Part of a small language model's weights.
Size: 10 layers, width 224, 4 heads of 64 (1 for keys and values), MLP 896 xIELU, 8.07M parameters.
Architecture: no biases in attention or MLP, embeddings untied during training.
Training: 422M tokens, 6446 steps.
Each number is 500 + 25 x the weight over its row's rms, rounded and kept within 0 to 999. Layers, rows and columns count from 0. Numbers have three digits each. The size before them is the row's rms in percent of the matrix's.

# layer 7 MLP down (transposed), 896x224, rms 0.093, rows 573-694, columns 0-55
100:472521484490484529514521503524481497510493486492507464511460510481527518514498517523516519461507502491510510520506473515515481509480510525506544487473467500507499508523
104:472523503505509511551490525492516493494531503503460493482496484486483499527494424508496522562560545547496516495527508473490474483487506512530530501499510509483467516495
105:510534497517512489509526479460513495499517498506487500542476514460545484481521505514480488530478515516520514520496486475499447496503497487487530452510582498477518532513
098:530558460496498502510456460486559544506530450476524523487440486501495466510524533487485519486511518500500555495511519479494511519526511521524505491510496556437496492526
102:473512483508521480512498510459538513496525532488516451494497444472508510483462493557482551579475495483443512531519493500508490478476475503502478499442492493505476490484
101:479500525551492521481501471486462515473497512509481489536467480497480478514506474542519548524513543507484512477455490517491513480525543484525552510487505532506464485515
096:540473489463505479474483493510562531508487480488491465510543533513496537449528501494540475524467535511523545485524521494473493500540524471508517444461512515484545485487
099:499502516490481453523518534521481495490482513521457493494507519514504479505530534481461490536513500482519520543497509505463491445488516507505518501478475520485491465499
088:478517518503534477487519477512525507493505503461500503516503505496522466530481510508481480504537499495510496525509511528526521478483476522467485531524520458531479489463
104:471511548463502494484515533504506501501485509492506491542534497471481497472472485547524537511516491517488482500465480486527519500535486536534518502468527496510552472516
098:460475472516514521514500490484478550498491492514517548544485500452495472553543486528509508485520483507470533557489479509487504536472530460521479540463510459465533505480
109:494479507494499529463532491439496487494480504474491476525457480522514480513489504524477474535536562514505501490508478517477514484487494540498537552459522474497502506483
100:575487480472553474466492443472552553501481546465456497515544491506523473558449499475529508444494480513494471484498495490509511502469453495437491500526519511499501473506
099:479506518519517513500482512514491489515484531507499479559470496465507461474488487496530553474535520504529475509527546494477527493469474500496541477479510504485497511501
108:498490517487536465452499499538522516477508536535476507483499445447512510477492486543530515495502481468514505491513496477486467494497452482483500541532512513515509519492
098:524516500487490468470475481501526523540499550503482506520481494495591520556539459529489509517539503507460489490519537486521499481495550534476487494510533512526479470514
103:546475467485486490490463524507530517529515483506481468482513503516494504551474497451489493453481469486512496485509517505511547452501493479480473485485538494500496514481
098:493502496492477518496516500454449492516520470544485508504471511529457491516493489527482516522468516495493508527505505502515484490495493514511508537492463467530515462477
109:553543496499495520533513509528496485513438464439490485499497518476528514486479466514500524478515494534453506518541468506481513514536483519555503521519563529504501542507
094:475560483469529499496495478533459499483497533502501493469526489509492494533483535521534537430510486526469527506474517511500495473488505494481478505495492482530467528515
096:518449488471441472513503504503503488496470504533484503507495478513548522458517488479513472493507481513544501520482524507540495486520477536526533478483479507494549450490
100:469534528470475480510474489562539508504470528482521511523474488474521457523523482500492507522506481517549508475463526524480506468491527470513490497478529487479468493540
101:494513496468532472534523477507511525497499457485509515506484501506479485492465483508511489477539521504532467498453496506515488474470492514503484478445467492503531475490
095:472537522456478489523533492524515512553485477496526476571472471488478464500469515488519490506519501533529474492448495494447502518517513482506478468520508491460503501484
096:480488480529482456452512470527519498544500511514539496520519499473473453527524554536541519482471466461511499479514516495500538533473480500496498514482493477524532554490
102:505485518495502470449504507506493485482548499505523494447489515470462493510494513491499482516509494555551500471477539496504523488487484488534485505526449495495500483537
098:536479454498510451491475455523522500464498508442474493521492501529502506477468510489512484494466526467519507521529473571521513493525462498482501483537528523499484505512
106:512456495477456558506498489506474488516545533470517499468517499530515495488508536489494482476512502515518549487515527510508484535520469539517476502537486454525476501498
103:457523542542506542480536462503530489521532497495493487510484513465472509474508523502507461517467493517487481502510508542501484481478512487515484483487477475501486530469
102:498490498506476513477531499499466473481519485514484472532508522512482516506533479502485483457473509479489544492492480485516483469500482520510515439470518488514476510491
096:456465504493530505516474489486511477528508529505504534503497482500499474496504497514480490546468524540522549500497500506492497464476488498520547457498511495521527533530
105:510451509479529484486485467499518510489496512532504517549513497479492494503496487510500486459519495499485524518510508522504502476513467485440502541540496501490500461531
099:487487502498475492538479540483536456485553502492504476504534479493499519468483505498508483502508475469521551536508468494537486492471497495440524515499431496503493527467
110:474482527492531520487486491537533531489548500503512494468444478478480430512486508492527506503505488497500512490485497473515551516472438528515501508491524522494515506495
097:508469506524476514523474486516508528506459490480504480514491542521502512505483474483482433536480498507515527508487516518482440455515488497508510494498533505481491464551
093:485465485493523467552499518481502494492496476496477525538485498481447506518488481470534496485470485463488507540473495494518477509511514473500487436486483464520499487489
103:532518490533520513540495499476472473550513515507481499480503480466522500487487511535509474472508428465537493515498457539498451505464519536469471497497527529510534482485
100:513515486479530493470485497517507509453492500549490483543484463473476500519512485502548509496529495512527514474431532504484498516472514522514494514492524502463522493523
108:490525503471500516506547489506505525557478470466479475529469519476498497462503497492475507516432549518483548503507493492480498465474527521493513548497506496513551490502
097:534484560491515478485517475508509495518529485498497520505529489505482556479527492483473466506492485520518492493506505451485512492539482512534508466514468491490487480482
110:523446510501518511514563485486503561457485470516510515489540444489522516481496488518509567496526480490455482544524465482526482511484492474472507522526497449512536452496
106:471473518537513529539534476500479502476463463519504516521511484515515506539461478485571490492511490500496513529526465469523527448511468527516493475445445535502480476490
099:482530492476475509517516556447514507494509477493501446479489448465512502505521540518491446519512481525487483509493476489527495531521490497456508437535494453480484517496
085:507508500534500534481453491499505444506522473512508491524489491499502482527543497515512488503529465492538478534497509523470496498502528536511508497503480530466470526509
106:509475545465465482464488493503520506530454499497483514480481487475471503469533505509485487518492505526505548481471546504546524525483472514511494474471468519515494464485
101:494501480502488520496463537543521521561525481557494471504491519453576480524519520474493514455505530545544433479448518469488499498489470491493437493499482517522514492506
102:507493465463468485502465525520528508518511477530515497537536496530509510493524468512531489519501459489477551498504526440509505513545493486515499476495514523530498500476
097:524513499513564578517486500515525509513521499522512483557499520515493478493496499537505468492469509480509495487502524513530521546539475525502500489499486482495547513538
089:536521490512471500475496480474509529508504477507496525494527514499499483474500503513484486489441494492506479468479559476475513528489527501513484506480469525526481486500
099:513501514494507474460537494496508537504475481510474536491521457487502500471549492488475541534542489527549489503544528491478497494509514491513488494550481518519527449500
100:530448518472450453515509552470524520507494508518484499497507457466524512522517484494485553552521509518498502487492507473506465511484445490481538500490500517502477464496
103:477492499505469509470475526544531510475476536480487453469491448540476528487502481487468537498567529544519514454494528464470533481499459540521455518485536489527541545525
093:487468453482525468484485502446515508524472501526473568473514470515462521501532526485543468535466497524503523472474514484496502508503527508483465473497517524502503498501
095:497501501524466479473471500488462496471475511487487506526496479510507504488541497532486487494456475489486472532479526518520497525523470496542501482547519509501521472471
108:503464475461486450497464482493473471498481495529461464523545467499480470508511477510471515493511556510467525487505486525512471515491456509494485513488467510484520487553
100:506493482506523461505528523487475507488487498503511485483473541479527552508510503458497540501520473498511489470493509482537523555489487506493483548488458485470503451471
096:499471522553467485546481477514496477567513487502496517468497500530522512493500494513497527550477482499496496518516508471504517474492526462509536524491533512552463481492
105:496506466487518476481499474499540533487493495508468534474456473478522484423480491516479516551507485489484454480523514511484498481458533498501495524489528493481472486517
097:451508460518499529450516453535550490538474517546506480512516489499524495465510518487487533470511507499501495497527519553525501495482460509516531518532526509475462489509
100:516481491464481496492514557486517478478540501496477518522507483505537506499553520534507496503532524516515503513484503459504535557522483481477497501523522532486548457478
108:501499523531524544523514510486523490516498471522509504517504479488502515476439491517513507511487466476457495522544452499557486538508500530491493491502505498548464557510
105:489526472480452531530493509490476466506500486510497482478491508505458489518496520551544509479471486460499509523492484500512554471449436517530502507489470501511480547516
095:520489504474518474520476521496505533467447479481474495473470508497484502503496507500480535526482514515522478436506528488483471503466506499491517514508534508495481491523
097:481441514456479502513480488504496503513513510486490479496536471493452554464552501492511492544492522492533536469473546444527516518527497517486516512471542495520484480530
097:494471479496497472479488514495532493541516510493476512483525482493463495476525503508518474493470500506526516485475493469530506483529482473498487467472515484510512508534
097:511479557468500461505484520501513498460509470513516489512506489504503518449514530502511454512465489498551486521475508447472511472531494476541503477478478499493482523499
097:469488545554498484527459482491535483504445535541500536506494475481455503483502488504505519538469520501467478498508511529491471521560528479510513545501516520503540557490
106:508497534521511562535438513501489490523524526501508500488495477499506486522492502525490503485489510515514514466510532469540504508505453483529514534536489502479511591493
109:461484497482482494489507488546538531493505529558493513497547506504499497507489463477494541499495493493526543508477500490558549539504507504552496477502507492490493449504
102:489511516483507465490503482510542450521544479522453502509520486505519536470527512503475488520488507511514493485456530458503495511526497496485501470467513474490461482476
109:476481488500488481491480516517490476539532499497506510437512520460503452557489482507509493522479517512492495540492509505492545473498496477510469497467468447485476525485
104:529503519503494464533509505490468483472493512465488509525525502511438473483527520505464519549472535473495500487501483496498462462524524502500503480485495500501486488536
100:482479514495475476518501495505513492479511490514472531517466496521473526480486500475539513476527510464488491483482473496511526488470481510526484485508478493507475477522
100:479510486512495468484521516504495555484471457512499418543545503488481496518528488522522494478492524537475502515497548481475495505491507504530515506475499466487499492532
106:498533524485513505484511442497494537503505499504492498527511483533448540514503501529539451511501472475530485508484467475500481510494458484480496488466506521526469522474
093:512519518521553511492504542497506496515506516546511438505551507498454507504536525481485475516479494542537470517512531454462481505497442519532526479482501436513481527500
105:539507506497523481539487512477529521487517519521463429503489491501479465483489527499509484473482452510524498516542488466513510505487487489494505506476503486486523532478
101:491462490483490515532498484467463494526499503492521449518507501509508486496488486514503487483473457462494489487526531501504520486473473513542525507510492512444516507536
104:466541537512505486496518521468484535507441514516484490496500502475486499484512523463503519522530509501476466512518482502497530525530512498486503503496486505512437469471
110:520474479484494465542546515467481520528484509506481484481525467514458473542497474514523510512544540504496486542459513502490433483523470473523532546489478541478494512448
092:475486511554504507525467500527443447524481496514490467500530502504470466500489479541508519519508528504492549545498497516488498530482490453492527503495466503467478524539
098:515503553535516505512451514506492504529492497476533488484512456489496469546477535525483497485498521529524479498544493495487474464507491498499509544531514488506476527506
094:530477510490527546503498468514519529500486492530520474492467499473510479559477516526527512475504523515513500499523514488474523525461528518521509458481490513525514495500
109:485507488521533511520507539515468470483516498490501474453520502515476474544505548549503500512449499523480498505507496456486485507482456523533533491468525526505453508489
109:510537573498537451442523474453548464507470475526500514486526508500494482496514519488502519520480530464501513510512500522469529428506537476483520511532494498479535449458
111:499529533457508520485529491451498482494484535545516468492496533515501509483465500521498485506470514506501514471526501477486498499522479455475499486502496497503470485477
106:485500508498529474462516476508512505453538528521500489487525514534506499482477445478495511505508485540528450529512475515513516523465535513535508498460534491502560499534
097:475470494479494499488495500494441526472476479527487517475509412544489540437514492529492512521497505518458524477494511478501499507528483496572533511477494501527482521491
092:488502507516522500534552520501500479471511485526516478438520513485509478516537476497498517507496470506516507539541521479476474505483511471492520480487492473455521521535
102:498551498501481475518479483515482491494487519499507480484468516501461470516508488491503511500488487502538456495551486455505482516482513449544520498495498528500520531506
101:485453529513502461536485521506435495477481503501491519514486500535490478470472501480489514514435504502496517517508484529469505474475490515492530518478475536474504498548
096:476537526508504482515522481503522511501508490469502496483489472502474503502459533472510507498463525465506505495511537475457530530518510429469544493465531464453525497502
093:490472494481502489479446509510514515518506464520515495521528483531450543511542536485528500546488528513533501508501501429481486505536495497539495455503490490462508466520
101:500494497475492523486493535517494463489516464494519489471480476509484476530504503524478509475487471513518482480555518495520498514470503514554476528506516499458533485525
098:473510533483467473502475500506514450495513483499486469510463526514485490519485498499513476523549493502561502499473471507456511531503463495501515498438528494520477498510
100:511483521494525494537491485492505483520466464459527453492535512521471501518483529541499487534504497456521482483506514494491527440485487486558515503529510470467473467515
101:474544577521533482451503487431501440494510527505517517493484529457531462545507491492475469491541484496520485514514505498475512498491515520491472517483499496453515551448
091:473472536505489454501456496467478489509519500511491495507503492492510509463539514500515497549495490506499490503501531465549528546546482513510523453513492496513479466474
097:499461514470521501497479502502523483496548501490511482491556478535476529493510512462486457542526511522503483475507496460521516488528512498485530506492515463450496497505
096:532482534504558466532465488465541514507512525463485478473502467504494521499486492489532523503492484488521498493517521496488479502529507471492519522463472496470501470469
099:532461459483505472479513482506520510510497522524517484479525473527452472463507501486558540504497497492504478521507528463506513496477484518480498474459455550479484500525
099:485511485500495523503515512564504513493537469486497547470492481472514480493512506500527492524513497545528542517481488501488473507535485501524513483488526483504540470512
101:515482523501495520490515489498539544483467483471520520493459538503486547511500472568498503535516469523487483517496515513494459499449517424484538510480468512481467525509
098:500504460523494532493514492502476494538537500469530506492483445507500510510499483527499506490488477477502475483472505534452541515480509492489486489496474451524457470493
101:493510495510567454493507475527537527511497514521492467484493475452526513516479473493502490496514464495501495460517458510514495535481491493493491532522504508496488481482
098:519492454527483519511464463502455504483522477459482487558514484478541487478514517477493497510501548487497458484491510504526524505550528443494526480543525539472529461532
095:512448523490482462507505507523522534478504436495466514531498512493446532453502518497503481521509507489494491528489499489511551529539487489527514437509498481493447461517
095:531474481501462515507484439514492471496556498465477510474491475458487520457544519523546470538507511500505492484472502441503517520519494534528502467491573495505501503494
086:422511599568509575494516501423451358514491520500486542508514501483502474532534503528468478519479501501491473521473505515462456487479529466512521485471501497493510534495
096:484504507507445510527494528490482466519556469538561504507511451548504515506511567523501513531447531478553464520506463549491495482517468466512482467481480465490515488550
099:486479464498498458541473506470508492517520475532514494486504467515490531476504533499512488520488525539492502503492485456483506496535494481504511494493518468511533476503
097:494492486518512501509506507553489540508519475494514505521506483554504485503535487479477527482508470509508543505510506476505525479497476498512506510496510500490496466520
105:517517502508500463458549512472495521520527486552490497464553491500496494544517496489502521540524464519511475491486525498511504537482509504509507515486485463470549481452
108:490484492477527529511459548520492514490479506505461521503482474515441510512522474579541484489522493462477494453525506511574438534473492452494494526479516520502492492468
104:490462493491503495545506495495475535504484469497500522528505512485501515537483507526498519503473530515444478456512500497521519519494492464513518552481516473489499512528
087:464507485497475559524511518482461405455504455550500510498523462508493517521459512508540542504482461561503502481497499481511490495500502517492517481523535517496547515530
101:488500512469513457492468536492487535536550468514490519515493483477501472492521525489479498514454473512512524490479557483489509551513472526556506481497518513486473504494
091:473486491459487482494524489493530519551531477494500527492536504516490501447527528478536492521514476526507507474474567489493489506527510519504480476508538506488509513493
103:493507470479505467489463465509503529459511489510469492486480460494478469502515472501485521504509501495490511555515472491505547497481518464476501503514469504505498504471
066:486528524505507523469544518481484496479537523466459522470474535534523485492486465447536455469521473476501483489504483510518495446493509548462460479515514519548502498472
097:518494477489489462492509481483499568479525458550491538474506473525496506477473496521488511548511508500481506464495510470505491504547471541467541516438525499503471515492
090:493489514528472502498536528508486453475473544541470492524532520510497500525516508500493523488539522512495500485533518501526492505460511500473570499480464486508472484489
# layer 7 MLP up, 896x224, rms 0.101, rows 574-695, columns 0-55
099:519487539492473514503454500511477490512518464524510468541472504505518483488463503489493477483513473487512504471525503497499498484527517550529495513491508484494491527511
113:526491515540486475504518488533465507496533501510505470530515513451509521536527484430524497485490485480504525479481499480511523477471484504518531506523503491504497503504
102:507467514541500508568507489528496476476494488497522484492507489500476500500459498455484516492480529478497501532467493520494508494488489498508525492518483431518514410524
104:460489502516472486468527491474471505497456504504492534491524489498427538471472492487521489515513528497513470465484486515508523525483553493514439497492453483538468497481
102:489491509492504492515519518506514488451539536476494530477461479473497523505479416480523516452516498477503472473505470512493509476528499524457481466520514452500529509517
088:516510513484487499533540497494465503467528547529473496455489557508491506510491477482555515486516471481523446509476445552500469527501505492473501478446491534494522506487
092:511469508512482495463521503518451511492511482508496531564478506552519514447486520497502493479504452460519484487491503526508473502466477525528464529513464537498480519522
093:507437497512492540511527493500457439499499489511502468484486516536520539460495503489494503503418483453524472510500512499496521476511469516492520479546474512467526472495
100:531487508542481533474501532473512513485487522510483555487490515516504515489504496490491489479487524486490469490480542488553464499519532501516434475502511478539494513515
093:501495524458503495516503497507476515526539500488496503522479499451522483516547479464517467523464472488505488469480471503510494481490494537492488485494545458471484525467
119:531453562525521476487525490466499506495552513477485498529490484516531494473521500466478503492451491491500520490501494496477481468498542528517538489486550525511526428481
097:433493490537514540537530484462478442498527470475512543482512510470481506454487508496515502553468537487537532511483527466525494481495528510532532498495473442490498512497
089:533508493531503507450510511478488513472496464525471524496523488471498513465505469491465465496496469466540475525501477488531517485508547554493492510493510456481453506542
116:502507507535478480499518515468489501456537508531501458509504502498507476455519497494511529530489498498462492471527534502523527540495474476535502468537499520487481512483
111:511503509496481521465509509490463490504463478493514476505489495493536474494506507479498472529544512534480510504526468525507460535546516467446520504502498514543509530528
100:480498505485486483524553490507493475523481521448454485491506503523518502492468506517487471508507434512494522518477491526499495511542495484512482436510531532514452505504
103:513487502482515514488498497499526509508467489504503515471504527510523478494479514522513475498533501506512505497501505478454483523490475518494529477523509515470445524507
113:506493541527503535529537508521469477492509555450482485535459512527501506487476559463496474511486523510494526491530498487498478494567466524478452492502516448488452510542
093:498490477482495538496499505498508463491536502522493514465526513542491495489498520492538508474517486495489527465509487529476487512531525521520512483554463508462486472498
086:498505498499482519483535490480503481509512485480488550483464517536475521515492500488516510501560531484431490472465460492486500495521452463486441473503526512489534493516
098:519453525521520488473520499502507514493444454481490504506526506516514519478493499493485516523507471437498502523501443446490481479516523526498538487484494510480501480506
098:503514505500485555523513527495500495573544510466506507498460513497483533512456515509538517482497513490471533532481509525537469483501479546499485474439514506528520490475
093:468526518508481526505521530464512488507520535518521496491488526513445524515492520531459536512570525510469460516499489490515511476468481492489506492534502502497459469488
098:499480487527485484475497488507495515530483521493504509480467526492460495504523499536497468508465493495516522439496497469473534502461456489483473525494483502481533479495
089:504533520540478474487477492524491492480487454499523480516529522498469511444536468502504463518497481488522511486532488523467468518509491485515500513511498503490466527508
096:445503469482500490504458562489445495492468518558511496526457515517456478497489500488509478499482483506481514465533496492512503512522542499486490511454524483464529488481
103:492502521488449462474553516518479506548486492466516513508462565527491516505473504501571453483495491475531476469463499510507526503500499520523506476510504474504481499546
102:464514509545531511515500501483477518478476453495483487479477531470487488483497516464510510437466460452510471497529513517492494498546455487519480496491522483497499528504
116:515481477490509536487483551487507469501498497501466540455504499495514472507477465481472474513523463470480495469509492500569470461510515511475518525546540520515487533463
092:525481485477504526512511527521510526518543484485459471492508519512540523491503486476508460494513480483510509528562482539538450512509494481459525449512485480532475518484
114:537478514504503497522504514516500493541487453532509525522496510498530486488564465497554461493518504437499549470521530495550518433461509509480526510524489508505468455487
089:512461522474474482457461476515526468500502504461492511517525540492465495493487504508484499509498512453491489476493500482517471496540506493483506437545513552469472509531
119:503471441549488465515528501486506520499472487491509500511519511548456484481534484476512487509505521477500468473526492519536496537520516504516490506501422482502469521511
095:506508515502453523450524481476498516513457553485467443487497479501511465513482512527495493524525475523464537498492475499520536510500560514504499515494506536484512525498
095:502470528521458490494486515527466459529495491481501506495513499535478538461515486533462465534522503464527497479538516509502520459485528505490505528521489490543464508452
117:503518480530514528510511524459510491539482529519487488552478496528531527520453500504528500494505518489548528509487493469495470496480523532459514521463506541519490518509
095:483501511525496486505486507481499491493523464525514504559483485468469489500476465470547468504483489458485491508483521460496485461491506534490522489490537475490512475500
114:501509535508491512469505521495498497509493504535528505501482546483511519473472497470493443468540471527501462491486465497509480483513473517499487445463523534481517496523
090:509497504522531501469454505472519479489465513454499503470509480547483494503532432473494510492483524505520497533532478481501502514488514454543541538528499470539503544489
115:464500506500508512482470503520517499471473525522487518489475500489519535496547451483455517483458493490471518529474497543519539501536494489525434501513523488494480533461
108:487475508498501514526440532463506506508513503496511483497529504521469511513511489516475525490469529541520517483534479475509520507524499530510506514490529502487496481453
087:526465471481520527520498541475480494432500483466473503453467520501514436509490479482536496519522500516468475476513470483538556532526500524519505508492511469517497469506
091:473479518494477542503494544469501468507491484488477502479495511480505496520489461480504486537529516512487429485512444495477468503492471451496509474455488492510497474473
107:492487499492470511484494493520501486523504491511503501471513490508459522463499511500490465465529479520522519541514498531529494429468482522471475501454462528442512476509
092:501522528551460504490531502504502493527480544467476563509523500505502534512487511493483521506511521488526501535551493513509496463487494507504525470513490468445506503527
087:494497503489511513521458489513500487530481521404483477500525494524502495519491466496509526495494488432512481533510497450528517532485486505449470478531496529501506527512
094:533495517527486491500462500471510504490524500469492514506494518529493506497501479511501485499474519537480555489506502466515541521528517492478499479485492476520505491521
081:498499479510479522517516497495477488523508497490542479489511501493512503536498496474497498463488510499505456498481514474529486508551493555461497473512462499518549518500
093:499485508509492508524491516512485501460521485513502509512488496508490492499477508479490485446486494494506512514475536539534482490472522525479461525440539522488471513498
093:527453529480498528523486528532470504463497476465510527509535574513513499490537464545510494505510503442489514522526475501495474498530504491521516503493490518471501509502
102:475484507499479487534478519502492471522517513535472547500438491526482512479449533456468483492529515501529508498481514508517503479499528538499509551440511478537466441486
086:492511441489478529525506503480472505460521483534476497465458485500491497490473494480459483501542527516501505489505503522541501495495506547478524516544500499504464515447
095:479516510474460504501545530502465531470491517558458504516507532487438479485510494547543505526511480469454444478511506507507500479560519487475499490490470515481484491545
113:528486505501528475476450527476497492527506517485537501467452521494470501484460515511485495499504560513473512499493474477496480505522487491457439498441514490487472510480
102:480465535483501545523506521496524479530495465489509500473485529497452467482506529458517483446488528497534503453505542527535524514535471507467495489534543506450495485505
081:498509515508503523520471525477495476473494501444546505454507472500498527481478485493502465518506526549483478531531509510548564497469465517471524549485496490554496504473
103:506541505493519473499505498484494466483502507491527473499498525514529469492507479480535510508488516439520521514484484544510475517497541526552540464501522496525490484506
092:513509526509468485476514517510519466497504491513473551496500545510531480469555534469484533519513489478454425520511501510490494520479495483510518462493509484458474489492
090:521512490533519514505535512482501479480486455501481500440473526494502521444467531484480453528515458515502502491503496521476512471517492490449510487447499491489514521472
108:456493533466498521467485519505490501507509532486523498424502514519508488450449522457518526459524520514516504468479487497545542473519512501491479524495496496558522493495
107:473554521487445475475493534453497499507478539495493520457526491485524523469466494512546518540478501525492458493525519452499477487522468508501490435517495513539495532513
090:491474531537474457483476501495501484457485520505524495572531484479481548492496520524445455531521495509485480460475488513491518470504430491503472499517502502468516485504
084:512490529493486499526512457518500517470518504524491490511539513491473525481497492525515499480531503468515510521492507513473487503444467505533517504494473527478472500515
086:486476501510524498545501499461517492479525505504454524464481519487484471551483482470517538471492475548490511505486504508519499532450541548463499512513473529524504499518
091:467492513505502510526505469475472517485488478472484469516529526487497478481519488497536536462514509486486461513499521448504495485513512481515476512483479543527494535540
111:481503528520513480476498505510497513456452542529489491471500504491477468480514478499500500521489466493505455477494473490496512524482517470481486507500501500533514523486
114:477463529475514530496471535470483496477519546517499471479476485553496519481498470489512474463532529470520494487500506537502529453483468505485466520501533489505507529478
103:495497489515504516528504508439471468512492523512489509521486486504493485495499470537476476526484509486510523494490539532505476487528569510499482515455503477474469496471
091:494470463499477489494518492491522489456489486497501524452519483507504481493511500461508460499534472498463528472475501531497498509491474510492481513479492522542510485469
111:481529508521458529476537535498490471455501505475501459529526504545473487512505495467500456515444470506515499517505507468494523534522512491476493487514446480504500503515
095:512514494486520478487521497449490496530518519447497522504509535480517485499494477507513509511474503489532496490548515486517519512492489518514474521520525480487442485509
096:483491482509504508457501513471477507520486509538484502545538472497491512496524532511520518486486478458497467516521486517525487460519478476519536518507533534515477489508
086:465512515541482513449442537524501518475450478433491491468519524517428499504487528515513491513505473473480530467543519468496467512487460509497489477475488522492507493479
108:471464507504489486495461512515497472549460464496480523549485528497490501463463527498580496523490467468518455472533489517528478544490518491495527507528562519497484457509
085:491484498514512513483505518499496488514450499498480489508453542477481462495502509510543536511477446457436493521528501510478503468565523503479456522501514528477486480501
103:494465496476478545487497531506510511467466546537459486506480510500506529479478468476485488516517438497477520468543479528511504531478528491482502509508528472489523496441
100:470473506532482499474460499524509511472521493509501491470495505508464482521509480469492466533505512485505476518456455518540497491510478480486486514495523496504499483476
115:480506543492484419476520484510490487504439476466489527484533549504470506508517492455473529494496492478493469535542477522475499458475483459473512507500474515496496535533
114:521451509478494512529540495477475487531540483492505512490498507506470512495540464456488502487531474523500529487500498508484504510528485496507454523458492523529537482495
099:491495529489477535512506484489516499486493518443519488499509513501459466486428466518554529527539485452495557487492461502503464476514487484517482495508470535501480527486
110:463537535517486506471530480473494514530515473510479480490540490497477480469488528470504506490485528458483510564515457478475540539485486520503512507489541519497456460480
093:509487487507509465471471511514509515451529456494527532501494536543503487523530500442522480543444515467542486523513506469522477478515506510498485508495527483545505485415
111:496501487523490549495473498499510477514502445519489524505505535524437514486509520476505471479509540505468491509511481502500502480508487514545555495487532456515469498514
109:509506559512509490488500521432486493487497502506479493471457506541532492529507479501481484519457523506511541506512473522502516467517524546488502523501477487488521515515
112:543517576515505467510536556484510499491530523527469521537477535511489517470530476526519511483515481468464476491524528503488457504480477505521503499501476496549468490489
105:526489480542483510507485526479509469489466503468508495515517517463470532520471479495473498501483502475555522478492503459523524463476486504484511499476481484490489489495
097:485452550489501486507503483510473488497514511496528496521474519500543479481489547496491455501488474471450476436526510500502514514527552529520511491492485522538492499493
092:473468482473529487507495485527516529516499429492449490502540517491476510500536472490526484541483504475502470495542466505509467529502532491516529509482476499512497525464
105:497472483483472512494517504532455467488506506529499497490498516511517484504511479473504489469481487482529441470485442558520475492483493516489460488494534503520538515497
103:521523493457540516492534501479522497497532504437513521499531514488528475479516455506517493447485471483522495494516479514493487528482468513521467485530492485514492466498
082:473439507508477493536461501535480509445537456505504512498535467499564468517480475469503479506491510504516476479504472512510535553474500562516536545480484486506516480484
083:474509493483505498530480482479472500496484511514526488556505501495550437523493491508499501460479498506465509481542516439483510506506528532529480499513475475504471475500
107:489462512520454459501468523543516485448527504518523532527515527489464536455486522480495476546516522555485487473476485478477484509504480506506471504442507479494510485513
091:473483484494488482501520543476477479486480463473479482530488556519479490465505479451537470512505468518494514517499508534539530498491487481481529529496464475481502493493
091:500498508510505521507481513488492485507483499544475497466482495537548453503515519513498506461511548484484497512499437520467545485536529513512473528459497497474480494489
120:483519535516516522478456492475503503511516527490439517482484531465494515484509515478474522488491520482516477525529519480475498497517523455501520521502472488507484426497
086:494494496505502508475449523523485519485476521481468528461442523499505472504520487523569541501480495462505481489532457527519523507481546495538504563495506529497476476485
087:489473522503501474465498489484453493526454532506513499493528516521491506504482529488566491533440494459557502494517516520498490475480488496516523536442487539503515496497
088:498532494491528505516501526474525489498524500512462510482558541504452521478436458466510506480509491488531518495505489503523503512461517474453548492472434501502534506516
094:469541475483485539494502522487482463490421529515526474509504499489505513511501509467518488498489447492543485486458473511450463475532512490459500453454501489508506496513
087:516449497519493483467499470541499485485509521480514536477497504466526507536506518475527497528513513511534509514478476422508504487467481493477522504523479476512516518502
103:446522483497471536475492551525529509530484508524435456518538508454476499521550490530504475510508508490534515522484485484505495493485496511528503481467485452545499450534
100:507456522484489492495448523471504518486483489494512509522451545546500500511480517511468542501522505489490515498523450503528492485485521485483475521471468537478466468465
107:495496488512507551505521533491501484536523500487481507515530491480511522480504542493484531491496498493490451507521523506485503479484557497512530470458491506534514508516
090:504475519547502526519509484467507510522464447466459498481441520528545460480555518517529486526526497479456497502545517457493508512490506486503482509536475506506470506546
085:533513500501506500526489479490487520461515482490436547499506512498498476515440529492496499529497521508486454527515515460523475507480501556485522500561508513486473506529
084:497490540530430485459482506499489497521534447514472531513491526495504481478483518532473518454516500493484501491474497455494438466467555464502491498543489569514467524505
123:445527551568498532478514510482443468451476547505441511502501522505541452498494491494481526481502488503527475519485467526473467516497486482503507448454522451498493488502
086:498499493507484489488502484485505509493512450473491500453448479520514473503491479473517518479537463466479468518497488536539462474551512492506469511472483522507484510471
088:502504463529490525504510533493524497470485499483493553477472532506436450484511498524523501501540458525451493499515490480482498477501520508524522549512515478486457504486
093:486469504520481462471492537499482503475485482485525530520501533542482489510521532459480532516476532498512470491546476462486526503540495479472481522559524496476498447507
111:504473523544527545495473477503480462516525549494524560549506518476503516506513539509521508480464461491461533462502510511503485479489506499515519500495479521439483428463
111:519517527501463481478495532520498494480496476476495464515463503450500506516491448498510467517536456503518494516503513488487505542525506500468482535465538515510502512445
105:464477540501532486527501520523507514514523473465499501520478515488462500477486479476502501494471537482506509483470543536479524518511490511479497498493500448512510481467
109:467513527533492533533503562498506463515528481514509529509504498498502524477479494493526535518476547525511539488476466467476494478475467529507501488452519513583503527449
088:503512537502517472504485487517519494489511473482448490480495501490483517519488486484504483473437507513534505509495506530498523518442502521553495497513472541511490503499
080:480515524535518507497471509524483491491430492518567513532472510518513455491491512490497483487509522492500534509526481460534518498519466507495530503525489484486495493517
104:468483558501468529570470501482480467528514491477492514486502497530483466476537496475504471465525544479547548493490479527462515482531478578464484467503501493520485462501
066:500512502478536495534498470524504531520518501536540496516511461472500498540518527509488513519471511519486521528492534497462513505479500482537543523504484460451531509537
092:512528494482495488445504513476524486501501508522515486479485471517491507506490508448486483443490486541530530477501475525495491514515499507438470522491452506543496489478
107:452503486533449509506544470478463461522492487499479529483504506489462522509466499526486484529494486500472551491500483498489539502500478480523470462501517531465496515463
093:521448494485499519487463520454535493477519487511502478494513496553505466491506488484489457493537479497513484452542464533513507508490483509473494523480496491558486460475